config.yaml
num_attention_heads: 8
num_key_value_heads: 8
vocab_size: 8192
norm: "layernorm"
norm_eps: 1e-05
attn_scale: 0.177
bias: "none"
init_std_o: 0.00666
init_std_down: 0.00666
learning_rate: 0.00132
lr_head: 0.00392
warmup_steps: 223
schedule: "cos"
Each number is 500 + 25 x the weight over its row's rms, rounded and kept within 0 to 999. Layers, rows and columns count from 0. Numbers have three digits each. The size before them is the row's rms in percent of the matrix's.

# layer 6 MLP up, 1024x256, rms 0.0534, rows 167-372, columns 96-127
100:485478513464496537547534514449488502470501521494502510500536473534504526490517519439512480476488
107:528504467493504547500490457532494481491492502525483482509513459504481488495538517468445485519515
109:565517482449533501491484475489503481532494513522528482498493515490469481533501470516477477522537
092:543510501543454517492509487539530514523494475499473523519522515516480555547556494525485481525506
125:509515523502499495516454464450481498470492520467473493546496565497464495485484536502492506507472
102:524545501468506525524515470466499503500482496520491552499502521514495505501474492467454444498511
090:449498485480484497508514496522469447471479502513461555517446490499559524531498502492511534512493
073:519481511504503533534504492458519518510500522547511472507519549511551506492536474483518533442496
078:466558517524503471509503477521526513500501508491502516480508532511496574478523515502505531478487
090:545472440475505528500497458501501501506487511461486514544501503485457495503504453487477512500472
109:504503538517504492467498463504555512462471494521457508490481492519494533496479490527490474515496
114:521502452532514497506503512535511563514484485512517540498525510494510476514518514483480486514479
118:470508506513536504507534508465500517493493526504471464478501495462530471538540546466498463483462
098:493521512543437490497488505487536491485480515505510517486452520479463472475490479474493482504480
086:528518500469459473505500543508468483491500493486474490490506499483456511454561467480502512544493
087:553461447516466541472526469516560488565485496487466507584501518503507489509475480519453488517473
081:556546503487488511480493524500494475505481496491488485443490530502474450548515485490527520533482
087:492504500473504471475482479509540537488484506504495534504441539478494522491513521480481492535535
091:501492485469518466491461522467499488505514526483470498503520530520489505535535498521500503494553
097:503537508517506482475480473534515567468474482476568491540527565476489486463489472505495470548493
091:476532511551520475517551502475559534536473477507495523505457501489506553443534523455478495525488
086:525477509490476514557541497484482512489473509532497510498498522486523560517513541486483463500492
109:505495462495483529458482515449521489494477474500515484487521496505533459510571469497442498496511
082:480481510509515467495549495455519543517496551457497476533520495490529540479511520505498496504496
116:507527476504490552527465469511514499482488511526523523481501461493536467539520460509492506499494
103:514496486509529530504565445451480532484498553479469530529479540486509511505491491499488459511516
098:509510451479494501495527538495537480498484506512463506483534509475487487523516543494517527502463
083:519497500518468510507516500502428520502483529539519575486524505485499482543486533481518446537504
096:474528491473506509540512470499530476497506509499496483528514463455486514475525497495517478492478
096:509483502508496508507487464490494487504496518505479503519508476544518478502495494485515496543468
072:517517496545473509473546467530500535471464505529492505438490486481537504486497498500505496473464
101:515512482502524515514510511521523446490506463482559477462477550483516494512466515467477471463491
087:507535459475489500508481480481537490516515499457469556528512475505485548503498456517505498491494
116:503494507475468520520499512467498516462488491452453513514518508495474502469539489490517507537469
075:508499515489518489497504485498469517477497503522493504567442515498513507465509477517502501517485
083:464508494446541472497520476505540535511484492471493520486480494457497512474506527509501523485477
092:501496527471481474538569480519526494484501506546491503479511534481483500480510525481514491499447
097:512463497482474505521471503499510525493480461469516473503509505507489480526502470535515476507463
100:459551488519520497519520487513492522501455475487450532493529456492476503506461510469497495478518
111:543534486528512505484490492502521509492490486466476523509481451506505476512509499525499469522523
084:470511473475496504525538494490508502506486501506500476525514468425452484546498520508485497523429
106:491536499477484515489514509478514543503480518484534525514478483477487472452479504507472523516477
099:479527489481507486526515520444505475488504540506508534467458472446508478535497543503496457507458
103:497504478499487508471530445528510500504478547506477497495465480502531487492488517503462477500471
099:499508495502494477509510524504560464489482461515489516489475486521553511459485525466493523555484
083:518507509508495459522520501511519482510487509518466488512452461491518493408525492461498518530504
103:545516494498475516482490477480475540510465482491499502514500445503555497470495494493502519539491
101:494534510526544496508500516495499498506455500482480491497484481473478545477495533474468491516472
092:510484505534500476499469444474540501527497504523482500508436507472486520524544523515488481483511
121:529566468526484455498490532482521520481473526545509503455507516459454504498530531470500503485470
079:490485499526518494485523475499535539528483498488497508499499489509522516500524510507431503457574
091:482521534464459540466494497533494542522486504505492491503522549489537524490587500492507489485525
091:482475494547492481448525476505484496514475474508480480524504505445530468512518506515479470483545
077:483488533510510522492481498484475497466483547486499500496497501511494491496509498490483472488501
104:513515517558497454490467502520487493493502552507435558529482501488491529501542509515496482541504
113:528479490484493469507542496468495527528444520483475490477496528471502500520524535510481475559499
089:498527485519487527517527488498506507513472506519518523505515566495519493451519480447445490547477
109:483509498537528486484505504505536472515490499490498490480473492502478524510496509546474467532497
084:460515534511491468532494520525526506501504499459527504478511518520483526474500492465522484538487
080:496497497476491503535507484446512531503475505524469512509503483434523512538512462488500466522452
091:536547502495506494517506459442511480517489519497524511513502530465503491472512512457488473496471
181:518501516498504484475482461499532559490475483528475503489475457516509479506493511528528498491493
123:495502486471506538467431480463498509488491505476473541489483477497523499514506524481451528515481
099:489503471521511457483527440504515529497511531508445548522442493519514533455494497472507520489518
093:444476499470495512478511463506517513463458541476462466511504504487516465481501504494488481481491
075:528464452507528530496513479463535481488510470539491506532536512515465540495511510500498510422527
131:504539454480536545517482472504536538518484448488525527525470505495495492497524498472473513492463
090:507542503517474515540514472497498519490484453428489514501532514492477489504513501499462542484461
108:507511480469508524505532483453477567517481515442512542510494458501490525427495524495496489525491
087:489477462501482471519519491516508532512465454505517545525514541490530540493508488516491441499508
117:492515482512499495500513452491531500527454482502509491528507570488499478489497510507494463481545
106:539506497495489500461458502499527484510501498491527532479478490493500511477511496484491489486459
098:509516484544517432499519533492492526499457517521507496511471494473452489519550534489493499500492
116:513493474492477527506511477503506512520479489495550470535520487490500507467512506477488477507558
127:472533486529529509514491503477526489491503483507493469501523517485509538496481489537487517506496
103:511520515487496496499464505457489474510480482481478538523519526534475468471519525485521500531487
102:472514485525487485500517481496523538489493465496514535531511489505476490451506472508491513488489
080:548500493532488500485464512497510517526474476495481511506501503520492529495509493496502522479497
088:534451452485505516519516475507555506502491482507486479478500517446544546527508509497509493483528
079:483471478469505515505501489483524570484501464493518483489493535499536509528554508487505455478568
099:510507511466525483470499501476505490533483516473474518504476540476530485472481515464507467486522
079:509511483517474557511499514468538506507461481478466469467517517489509516497508503486480501514476
092:460562502461487507499479478523518521509465500482525472478531528520500552503522481529497510513489
122:479485472458520505496541495503485496524483534485463461505522512521519523476507472487506466517507
117:512508469519497536525496429524519518505492504488493502483526484538581526497477523479499480488459
113:524524471486574511542509463470502460467509527500437519492481455483462521497496486478494488512455
092:545518436507478523464490497486458507491484532484430486533522493506482503497496467517458495514522
093:533507490491524467507488515533501501501492528554450458518466518461504480527514515511541543522496
087:529505498498463536525472496498475495498439513512500532504467514459508537475522507493513493490453
116:509515489513489572465482458507546546508508468483477497449475513455569492494472491501477418515498
115:523484437547500511498517514500492511487510510521511479507495480518520481493501498545489441526521
118:518504499527492492529546481464489546531479547496524492493546504517484487496489485476494469503516
096:539497495492510464475516464457492509481491495514462472518497500491486463472489494512474492531467
131:482519477532492533471469500534472469464478545470489501514532473491461500487536490481460486465506
121:502526507517501514494518497496466478478489486491493525469471453473484485497495496448498476515495
097:488507510515485487487517509483499506484492534519497500463482579478453489470535501468482463501506
103:545514488499520489512463488445492485498481495512509529503490483500496485496494483521494516563494
085:491470488452525524506507506494524497502494503502477502506534490447523505524496527524486504461499
104:515511457505487534527548496516526500459469527501508511517497497518505455511502506531437498526490
119:521547504491537456505533463518483480495486473489524471527468517491498537505514524520479492540495
134:554505482523529531520499463452520508496493502514506472492512514468484500469497512441509473526484
091:487483486516513474517509494513486522479472523477515507524467473515507477540503463530488490549478
092:505507484464508521524509537510494501447519531528472485475462471446484514519481481504492518485502
119:507491447524530506489524509492462546498504515439525521540548510476541475479489512506431485522509
098:542460508480514427457495485510505522533476527529483491488473499493481497465518513505512502497509
110:535498500463493524473524530482525502505459458510517453511463528506495496507523524503489475476509
124:491491489510477537455486475518493501517487466519489500502497502491498502484505496449438501517525
083:497477456471438520525510490497491463511474515473505522452493492463483500516520509544482471537435
098:494518477505476543460485468490545521522485461436498519509474545479513510444482525470461482483485
076:455474513544510497505521468507530521502483499476465513548539525451533563449525508495487495467506
103:473482496524509474513485516469521482464465507470493502481486496489495476493548550461474452503483
084:489506484510489500528490512465494529540493496519519534528501548479441489502514508430494505487500
113:531506441522502546469460522491510507481475505493512518533515467494483483519484470514456487497469
103:498511514514505500518529527527523504497488509443499511455513496481438543485478503512486455539462
096:499534453509479476496516479509500493482464463492513549505519502489541525502455485441490489534492
080:506551505529486480541515527493492533508488514517540502487501517517495541508529480477481504498528
100:483543452482522516500527455450505500509494469488483490512520454491466486498479491542495477476522
106:491508496502548486512516492506522514489495480478504497499516502479538481510531518504481482528552
103:514549505519489515500473479435516534475485526513497547501442497474488480490481494478486448560484
098:453512467460505514472517511443501527495485485524498464509491491471505504490525545507503524507502
090:488513483476507501492496474489565506465498510499484484491471494496464519522505483506505525468501
091:525490468495506519499471493501478523487517494453482520525523483508531463521511478518508481581482
110:478490497524483498492533486503508465493477451500492488519482482513430493505497507497441496522512
112:482540482545473494509531459476507496540460447519544551461491508491527484493499500509505438500502
103:475478483485491494469508537523519497503486515463485491553519579482479504521481475470494491489500
116:495523452494498468500506473505516463496470504483505515491506480513507528449514499505470490521493
122:488488514501498535491456496439487494483464492452516521516489521469473505506533525473508501488430
090:471528486550495532528530469546554528490469468493485529541505473503496512501503484505469504535498
120:522528536503533508484518461501511470478500462480459507510447468498498482482446478503479476524511
089:486499462539501501520488488438536507520518503479515504537519455481475453499497471495484467510472
079:511524482519486523500499511499521522502490488537501539479520498515460554532489533491510522484467
094:486506502452527526551493512532489477537475472477507492496520519502549517542479486478481456496495
112:506514444475466497510473550488541475501482517540496525517496482492488482483496501518471523530469
084:508522505451476506469486540527514500489478495498482507497500505457482504524474517480511475507423
110:525498553534482490481494467509492482490479451537468477499498510495537468486496463504503499518481
076:498475482478517489454553494507519512505487531518502451502461480459536484494437528523506528490514
109:482521489475491470469449517528483466549511472527510561493521573501463481490544512496484502477493
103:436468484478545533499557490500521552466502560494475484495509507487435516495541518521460493490504
115:543485496538491526547518515502498476484491469542518516484538484508493476483478454477490455492466
076:495500495541528472492518511499493472501465475508489515525525491523458504507554485495471516488486
117:533519470520521508481515517535551487493473512484469482510574522499518475512510529526502497521469
116:494521476490530530496494479480506518543479522495498544504534471504471503523522459481464516503509
088:444526516524473542517446523465513539499484482491530505472546514471540481501521458531488475526521
111:520497478517527486499489511442523489506484516528487536494542533458465464452505536475498532508511
115:482507494492493545502483516496498532502492464473506486492541531470500488500524488431471499472515
095:489518481499472562487487528494458532530478512481522461529516526493517506506487515562490462502516
101:472490446476460506524480479484486524488494475495498500556502474475502524457495500459463478455472
117:556502491534537539487474473555494524537490503488521483492506511488533515496547510474452449506488
073:486484510511539481458538465516542513506523490473510509535500494518464525466480516501482525494539
085:548511482472522521476469517523532498519470496476535468481503501464517439533526476492499532491499
121:505561475524507507484497475516524516503490484475467539528500505478521459541479512514464481529463
106:551482466457490529484499532486512530513507450480497501503523481500472491515524493472509513499436
098:482489486483510517484506476508509533500462512493504497569478519511516540442463481491477488547521
103:526498485521488465512465458541503492540504457490526484489559527479512494480494510452491528550490
074:491525522481518501546517487471528526467491535505510494491506525469493478516506488500500481531422
090:525503512500487491493498457473533508467495541518456489486471469487510528527508489515506507526475
078:487506534487480502557493541489474468519476503514511486495527513431506513491481517449533473531559
114:456518488548496512550515500514516511515489473496500519521508486499495529472522515476467525526484
100:507530498532497482508465512506516507491468476491503558536491497514454551472514478461485496528454
090:441508506508502501526539503518507495510517512484464489557518484522494554516524506472467513506498
101:504502465498499490494499486500531499516472494463502539546475516523530452519537487478504466522437
122:473543478518501494490483503480450543525471487426503522568496482481471491512474497510475488482465
091:498551497541475515536499531518515520504481519489540511495481544456467516463525493483490531527466
116:503512489520523450499514512510494481494460529520424506481520508467500558487477513429481468541521
108:545490491499476485480453477532480514490483489485506522526497541517578489515498483521478475527515
102:541509491492462502530494481456529558539492471492562535507506500513503540456507511486492484488528
082:497525511510482487576493507524495513471499495501509536520471454482492534521506490537517469518474
077:519458500519497479504588438486516529496500522523529510502487491507513487483503492551513490483508
082:498526496563475507539534477461487508475489511471457521520458497471550493484508480449482512489483
100:518480479477475466510543530486493496501497488510475494539516513515472575488543485496467475511542
086:475540523495441490526534501479510499497492488567531519484548488522491545504545508507513468530500
062:483479478474486491498491488499523478527460500538473502525487491467519499489487569486476474481458
085:470515472497506475510553522476485511524519506509520548536444430545465487499492498503476471562472
095:477558505484557482505527514476525498497476529506452501501479460478446501495464478504530502501492
075:522499511471511528475501475559528526508493473489501486479510544483532509437481538509491482469505
126:505513492491520488526531510504545520465518479482513520476521506501552474552508497477454481526489
110:459507522490517482485493505502523520497490515502457513510504508483445546449512494506473483477493
113:478497501497537518490504457532525514474471502482483498493508515511535440530505514497484502508483
118:522537473533517541486441491489531474498494519540435513492434465493493507462511486507488456526509
114:473545491507531492488474525521533492520492497484508557485485497510474500487527528459467513486439
127:476519512505496487481520493423483548495495480497494492467502492444498454508498485513471511548477
102:479514505518457499552522516506500487494474482506518472533526550477508494484500529473495485472495
110:488544496489499542510463470518510519552506446420519523482527518499500550521497503487500509493444
110:515507490542522543505498496546443486491536500492479494570541448475508547492536504487462527482471
123:552511518478517480500512423504563526499505514505489499502513456507477493469497512524506453505516
085:524509527580466492528510494514475476465472526492529493530440548503457532486529475500485487526493
085:493482497476446521515526519527517521490478483489501541508511494499509520504503476519502464520522
097:529549468500471492474493531500518478493489459519486525487502501509462471503510476495464489465505
088:478518524502505492544487501492554496478500498480479520508470454460462554539492526545515477519492
089:491509509505470512514512470522553527482488474509523488458531497485522547488532498488467496455503
080:494544492503502490508490524522510532500496511488507511486496519471424520497506499504497520496469
096:501503525499514531472443518487535511520480480491508523497465497481493494477525496501508499469490
075:493496496500502430509500507525512489534502502476517541476506511480473512521508517511494511515483
092:531497490478464501498497500513539502500500480512504481483502478517510493509515520517519480496494
090:499485509493518485464514512456499530477496510506484462558508499504510487511487502553526509488481
107:500531493476531476494473492530477491489504500487489567522542503457510484530465512509517469497504
111:502515494534528521509513508490505513471490520490496470461497496453543523533507548499483510497498
077:555517501506480479536491508495502552494516504528471473539496473459459493476543457476512489493494
073:493503490487504465480525498511507529489473466504483475492514495498544488483493493528473572496533
119:473539469519484525490531500484501509505500463472495494521510520488509491490533500486497509483465
119:461533514471450537515495535477517504495462512498496499498562511534511500478537472522480497506504
100:481527498524528506499468503514482533488457480448471523516518488512499483491516495443463448505477
108:525537459506469485485505507488502516492465486468482489506501521493505499490499529506508504528478
098:506491473460503520518482520442519503516474499525479482459497476505477547486528504501499505487550
110:493548511523502470488510450510526492488475477498480569515444479478493494506497507479485507582502
089:486549504504527479504518491482513485481528478512517501483487543475481531514507546460518496515537
# layer 6 MLP down (transposed), 1024x256, rms 0.0562, rows 167-371, columns 96-127
093:497467523505488483524515511521543510482481461481521509455470483475490504470554490493550505459532
100:527498526512466466505492505487507548500486519514517509490479518480535499504505522498579479510496
112:513480514493473526539499469540502473535492554501486473485523553482485538494490496484530504482483
086:456514493489512477460468469532520519526532534463526447498482476526510472483502525505541487485510
123:453523503481453522551546476522489468489543486505506508510487500492511493521545492532461526514505
099:492502488504523494522489488470506498457506506467486516524447488493469459512460466505485523462525
097:497527533511511499488523523491488523520519524476555449530517515457432500481461490507518508487523
089:504510473481475492463476507540485457551514479460530475477504528537511506556496506490466503535493
079:548496481446479545498465493485457486519500481505522478472534499528507492487491509465497450479555
103:527490525487484512525509515482526478472524516508498487475494497501532536509570493552529491473479
080:506507535502512486471519498470519530500503512509495492510486515506504508498496487513527514501499
124:526566516499470481499480499520441494520480507529501521504483460504531517504501499504486491524471
117:478546497477512536498466504467480510522503466533469495517447478511452529468562528512500504479518
094:485499545529484511505497505484482494472494514567492538510482532501517503537460490503506560504485
084:464506492510492516532502463465496512547487512502503526538511494511490523484509552519481499521508
098:520548547521504466519505523517494533538502493528536516448476499504502528499532542533578496511509
091:480538481477494491504498485514522464487530501468507487473526488508530555489463535467447472479529
096:474486566483487477525489473539520431481469508515544500473518505471468503480492559506476524474541
095:479539486541468531521490504509497481467516502483509526546526507546490522496507460490489487530540
089:507544511512518504494500481491477503499490467516440514490471470478488515522520521480507501560498
103:509562477511494465484505512543507495480485465505477488485526502522521520496523503445500526493517
101:464483465518501519455440476452508444484532506439554497506514530544492448501475467516504529479523
109:485490532524537486484499467487538507507490515527480490517468483507528486496555515503498469474508
093:486515458434490517534499469499510474524553461494509518489492483525492534515506523469515468518504
104:514509543453466491520485488508507472505502485545472533490444499481469500523492486459531488529511
089:537500489559522542482467539503504536500491497476503497522528498488499498497490548505432493539509
098:480532492513527496510461484501466522518439516499511539515464502517519518468517483523521478502516
088:499499512508498471475496446530486510507529490475522421499518508490488507503517479495462492497517
092:490524482477452546519541499473516517463499520493479474468486516533500501516506477510541552515506
087:544502555505505456528521499522492502483525497543466534459499491494443478501487507489526489490505
087:503498486461491550496470484486530485510503490446469463466489522507487496525497513510507445519540
103:534532505499524528508464477479477471507484510509440511512495530543505486501482488512489510498513
090:476475518512518480456480513523527499510438500492512466494482545460485475494461484498513515485512
108:518486528523473548478479516499511499504488469538506467526514492493463514483459479504528584525509
072:498517524473495516470488485518526529503530503493521519496514490487511501516487486524541486479490
091:490499460477494547477453544495452451469508526462484450503522475493476519488503505482474522495550
090:500523425490516520436472486503478513462494501476527479509501486511481522498487488506470483495533
086:487490512471544516477490475504491519521519499536507484486485499491463479441528493510541497484532
089:520505524502478496536492501489450528551489499487526526548496505498534537486527549540487525504475
112:474494426490516547566495523508463493501487466524493473500505492435505520527511515511452512493478
074:503534488499494524460523506484507524475522539487519490534441496517535491501513483510509498515482
099:489482498500516529501486489526504496502536441485512481544458485503463466484538506491480545507496
114:461489521489502472512521516464487509487484494472491495509529489524480485562511506496460522496499
106:543488475481520508494437517467498502511526556508542545541459467510480504482512485475486492504481
104:494546478473531483458481493503524517533504521459522513457483536488518520524545492487496488469507
095:491487515493521511429486475554489530565565527490506519521511489484478492508511537488524486467505
095:515491525499484507505513502481490492524479527464444519525482530528491483501457492541500525468479
102:454437457517499521529506533505496493502543470512510475493519491483535504486501501524471507459508
088:529512467476503528517507530520493531523512482489467515500478500533522501534534516455463474546521
120:508489586478461514489499476484497503477468543525507512511511469501529482503507494495510506523453
093:479534495527489532510485512512521481509553485440537426496476529492503480504491485511457506484513
083:457470476489459499529498504458529467474524516533514498519460455484487511482505518454472506502493
107:499486542461523505499468516529485477500518521493481509484506515472518500512507494516521478499498
088:523480499461484498561478523474479514499538518539523505510503509522483495531516495564509492485532
103:464490484489509467519532467524472456521522520487502504529452488548499497512482498488482500495490
114:522468499562504485514510516491508480477480459488507500541477527501509536506518444481437467513500
089:480492553476471515498542520510465493530524504483474540522464497517520502482523466536511547506512
111:504526482512495510511502482451469512487520500486512500465525485506483479477501478494473484440527
087:512512451494506514473483499479499482491487497478518507489508472492537510527474479529502498509514
097:502509482519470539500470532472487525474475503509481503544531461507497521468519465487499489517531
099:482492512463482473462502533524514538476487474503514486514501491474452509479456505539514504491492
096:503497521501523487422504468494525535510494509497499510500499505519498502506509499538549502483489
136:519498474515483527495478473492524495535527460511503506548505524534485483541533476514493498522530
079:481541523446487495537530469472486490494503531505493495532485491497479466506499524501521528474498
087:523451522516541522501486524476494526541516520517486504480472474511531481508505507494535495497524
095:481488455490468512531470546493450449508533513507497527480482514527514508520498499458505474548519
153:508547505470562520534468448461506493495506501534503460533493489516457479495460484505513524474480
095:483475519512467512452511522478497509545509517499531487512516528510503534508524482467511493444539
088:510478573491515485487511497521522510505502490485445525511494522493476535515519516482512490451484
101:455499505518494526552453464520477473526498530452460492482504470440551478506428496471519496524490
105:522508524497505498534529526456500528472527512525522499487473504478501513514501518486531489471488
098:511513485509495525520506476478504519447514525448458524522486506512487476535474526512539449467523
105:507488567459514519524517486470496501529472486514414516540477517543514540523490479514506489517497
127:491503504495571472488494528482493486469508520480460517467464489489497518558470482538501491517451
128:466521510517523557495509511488514457485475474529435480476490509498513519495516499460508494500493
104:499482504514486506535526517543519525505539472515542513446528493496451519479520527506459523473426
099:499481500472497479452538521494524501457519486478494476490462493478577518516466497522497472509506
092:492499478458481517502466516509479459533555535502495493514522528482513499480511506488508457518534
099:499499539501489485529496525479462483460501548515547527504486537506471453508523468510490519533482
095:507473517499470495519473501502508459484529510512467498461516565528519541549529497548505474492517
094:509499496512440520492516474491504496479504536504515474490480492512490481465495473529517526510469
085:459478539481516455461468462509482519516573522513542455505529497520475524504481506532532496487511
078:443489495540463528484482493536510522507517511502492500537475463512498478514503506490509527426499
135:519512499503476516516442507515480499482540516518498441470500490487553484472502493500483502488488
114:489472552505538483490450475537467509510514517496478475483505517485508483451509527466532467500494
102:458491537547448502523536537501512506475535494489475491490518495471535492527476498541526520499493
099:453496516515522510535497506478500541524495491522521522508513481504501515487455521514550487495521
088:449522486495513508488511509516494534490510519463508473520515481513495536494503516531573502478516
096:485495505522496472522507474508521527488539518487513482506505463515488494476494512528535508507518
117:492496489512533495524493497501490473552507532525517526497522482484520544493523500523470520457437
111:495505510505489557495494494474519501511487517508464540496476510546500467473498519521523478483505
111:473514496513509469537541464459501501536520515504498493534515521484478512498495512491472520450480
093:518500526481478478484457517478505529495537505498543514534500494492501501487476495500467467499537
132:502481517532505479504496476498488509511502504467469492519525496482530514486490503493488507467469
123:436491485502441550523478501499516499485495519483502499526502467504501519564486534524467516483496
102:518507492477496472507509492519521521513506472495464512495504537543459465493503481501511487514521
112:494511493524464569527531509484495482486494516477499498503505487499505530499530499518458527475486
096:484523445536522476494506516504514461496492446487504500524484517569486477528524489470465458500485
095:412496496455467481544479512456489537501513500501499525517547507529489519470472496487511511494531
116:496532499476481524493501486511464487525486490560503485481521502528523444520496480514551501494492
143:533535480478496490478487477492490495506505508456484492527507509484541508498475522491473476496504
087:520504502504462495468509451482496491487510410513491524507492534506542484485490516493509474483505
084:470514501505535534492487534498496466475551492502526519523508484526471533544486510481487476474500
113:451473512513502493525482483496492465505527490451481535494483471480510517507525508457504501482477
077:486510511490515529476490470488523495549512486519487540523465501534483549482515508495564490505496
101:494507570487490499502482503511515473507525504495559471511481534500490527474509440524521512472502
127:483517536527531497529495482526517477472539544503532468478483531511508454516508497508507505475523
095:509533507505481544500459484521516427521497509523507539482475514535514494501476500449492471529525
105:494479447593513552504479526484470488494491553512488505504498488518496494480521478468493527513497
086:545476451446497510500482539478501499524489509459512489489517481489505487559485511488474461537520
102:490544497483569477539496478528483552498495511470517516516549493500516530486486500453518491475495
096:470484484497513508467494513516509520524539509465478456507526529513504496509454540530490498441511
111:556470510461515494537517487554510446501544517513489503530495504488532551494517482535563499500515
099:514507514450495485496477481534511498501493528440516462480513552545484480498461489507485503490537
097:466505526513506466469516538541513479552515492477472464506500525474470462479511488541501503499524
087:463507493481489525504443516567490463470512513483481499511478492515522481494500489444490478486516
088:515503507550499466501475469520485525452472541521484535518502500488537486511454509468522481496504
103:444488475486481502537469492509527513517517482495493456482460509551512453474544551482478467537512
085:507507480454518512504523532519530504502493468496520513490511513522493525551514482500476525500506
097:496449579520514468532463549528518517510455479515502510533522530496458537487517507464542534481485
087:467524535534500516495486467541504501482531457510488474473526503516533530521511516497540496491473
102:518517470470530478550498534487476503506467488533474470506487461510506516480487503522439498541513
108:489527493545505499510547492467498526524504491478496483569539454528506514461516492500507485515527
118:502499510490519495516481496479523509493477556498506491485450517490500506497510489522458491492497
103:526520465529509553539530508518469475534513512495472517524519528507527453489514525508487535486475
116:436499582496484472452516508496513516521497516501529480525509501506497516485500446512512529498508
129:531475533517508498519478555465466482488518506543531490484494469498532515430488482526482506482528
098:488476521446518484533456498505476488529543467499510497468501511451473469525551525479515498490520
123:473481532508549504515518504502484510493532454437509509537510492474563489516481537500477515484500
084:478500484464492530456491511533498559482517497466505489502474472457489490511502524489525452465486
094:524541517503502505540466481511474515508487479424442491524539526540490486495459523488513486494467
091:473453506519512503478484474499476523507550518493531520488500472553484487474501554534478540511500
108:498474527477520485506540519544503505505546484494491514492493486511498531451426481495494467491535
087:532487492498473539533479506497518467507511499516495498555464497499495490508499495460530505539515
084:498491527495551478456509493515501527448493479496484499482500508505477498500526501550540524470529
078:495520514459483522552488511513485501508500499495510508546486497504514478531517475489511490520491
102:515447477512481541505501527499547527505500518480480486515466499535500534519527521453448496506493
108:491510417525461539492546508487475465503510492509554502541499468520504482504538521527478498506504
099:477475525478515449481475459524500498485505509478516471544484522502492523520518488461507487503492
092:499491538446519505487476512531497493495544507495515483498500529515538481486516507506482516519526
124:487489496514498537535474525471527444520466490524508514516551528539512501545502493552536492508469
101:520488506550467505526486479493496534449493508518458464508536505485493510497490501552477476481481
087:485486494511514492516496479503443481466511512499461517487481478546513512473463488520537475526518
106:497512555524511502522503482509491519483503516474513479493486467438503554460512492486509516508489
113:505476518491502481496496501480539529522496534472539527521487492488529459506482527493506483517497
086:490506561476498472466481498513503533488513559512531520509494511521543485515500572490512490515504
104:513528503519486505466489495500498512457494493514444500515473528518503487500492518499491443501485
101:501482491480506543513535521496500465458496467485522508477527461513497515513487486479517511451545
088:536497483477462531515465517492459466507485518497453510494479524514495474568521491470509515515490
095:514500517467454536523483521472473460494514503518514486483494487466482512479438490512479483545483
114:448490538517511494475486467539483480505481514526552484474509500496489477479463501530520535492499
102:528539510485469487523496492495515505497508505483513506472500462493507494488444480510491489558493
094:511503546494486502491517529557498490478483546480518525502489518510455492463512498490481489505449
101:509514517490490501472514498499477484502512530538480501502435495524528459551518519508522517481509
090:522514462486481502522457494474476470499500487487531477481536489530528521492468502448543474498470
068:495491561480493503457524536514509523477512505509516497509502497477491499520498511500543504485485
078:487478476500537447476531449464467500497514503486493460528503474538523491500473511501514475477486
111:499464518499493452507491533512471517499511461521536552481473519453476534506509496488458489511521
097:518504468506492514529444497478531498471549515525498543499504473499490501514490512513480478508514
093:519496525476494512470514499478529477521497490551483483528502517482524488534540537474551501517507
101:496502496517468494493467484445479495484532487515536484508570473497500509484480438525479501534532
122:545486495500520474480510500502519428529468453454553493524472517475447466550481538497501506515524
094:506483516505530474520485501499522484510526434456495480501469506503502513539517517502513547486500
118:503519446481474544477497467477509530540507544505517478454477470478527514473509513477495500483521
106:515533488548496507512545506481491496506531522518488511518489497466489540466490539488504526472512
107:498530455523496514510505495489484439461508507499500489518504523517495454532503517551495514481514
096:479480509505530485482488483528489477514555514480515440489522522553504508499453551504474494486500
084:527531475466465541476501526539509466496482499479469446497498446460503493496523502493538497502542
086:479497526489478515467489519501519477501502547511525543479493483503464498489539516512522483495495
104:516500519477491505521524515440483495458484470561510549486460507497512500527535504492515540499480
092:527505530525476491537485480533463438487521497513519489518490517542530502489483473486503503467520
082:492488546474501522469525523519494506487554491479527502496493485522487491513497486519532539491489
093:526494467486505544517449515522473497482521483483484536522521505467536511510540475507455459446509
100:540505557552509534505489494553516512485496497508534525538494521511527519527545524478525492479468
085:521538443519481537521470493452484479524480525498481503491527488507524483545494507506485450577535
122:466492526496453525513501545551448494455487539494483467540517530538484473502493498479469480492498
120:517472458546491485479531493485516487512513450498505508497545470508476490548502507530536501480523
108:490460494495494516517464519502508507502511507511488476479503485523565524506497482508480452512491
109:458488494516474548456513509514526537529486505529535482444524466554535508521557516545460481495486
112:475475504467519497486516481472523523496503495503508530518500477482500459546501488477462483529499
129:450549539497538504516478522500527531480490456515459524532471478523513492532489465478482524508479
096:525508512437553511464514495478547510509534499500502484475496508490472487502485494503521503483484
117:499484540508510474497483479515485464495462496542494503560485478506493460478522532500534503475520
101:531507504469503495517500493453550508457476499523537531514477491528492499472452487444475519482545
089:513490532482530515471503497513501488537484479568479512471481530524505520505520510525537503473506
085:494501480482534510462531517481502513476529502505545512466519493466523509520469475493490535490511
097:503484537484484515494442523516480497509545503488479514466518456536488478499453529507474506518538
085:511479526473473512465512500483538507471510526480471498522509499529475482486497520480529464522511
089:491514526552504470479521518531490528509533508500514505526505519528508487471518503514470514495514
103:523518492489487486524469516508494493470491505508504498493475559475486469542510435487537469471526
092:519514497485498504495467528476488448526501457476509493450466525518506484516513504489477515503546
094:488452508476474487456531479498489495503483503485487494499512478493464516502528535502502533530525
095:527509486502445489553478518447453430491514512491510475492482522514497514501524496463522486534529
089:491530465534483500497524483485491487505512503510494484526530498527487539470457486504481484506533
072:499504520514496504465488477508503526507517505489495514521524509501498470512521497506538505498500
107:485531436479455518516497516521531530481497479491521490552533510556505502509536509485469512524447
109:511498566478522479496506478494481507540486458452498549544459514456470501554482510494507454557510
084:501506444518503490460482508537469490522545496470486467534497511498471456464498492486511503471457
079:498520502564479533526496516509485484520505560503518506501458527490513496483497500474499481505512
119:528467516463534503513536573503549496513518488532485479501481513513445506494491499497500488484509
111:570481542483570497524460498502462531517490500456500480480486501502476500477474524522489475495474
100:546493465507482501546496493474536487515514470475462502541490466533471536522499499503488451496483
104:479497484538509489492498488496509519537499520465484541453486535502476514455504524503445452471535
083:481489515505528507514546526512538515482556513546469561469510477501505537511512481477476491529506
114:468482461502502524512489452489499506521511536459467495533450475514477498491476545507481498468509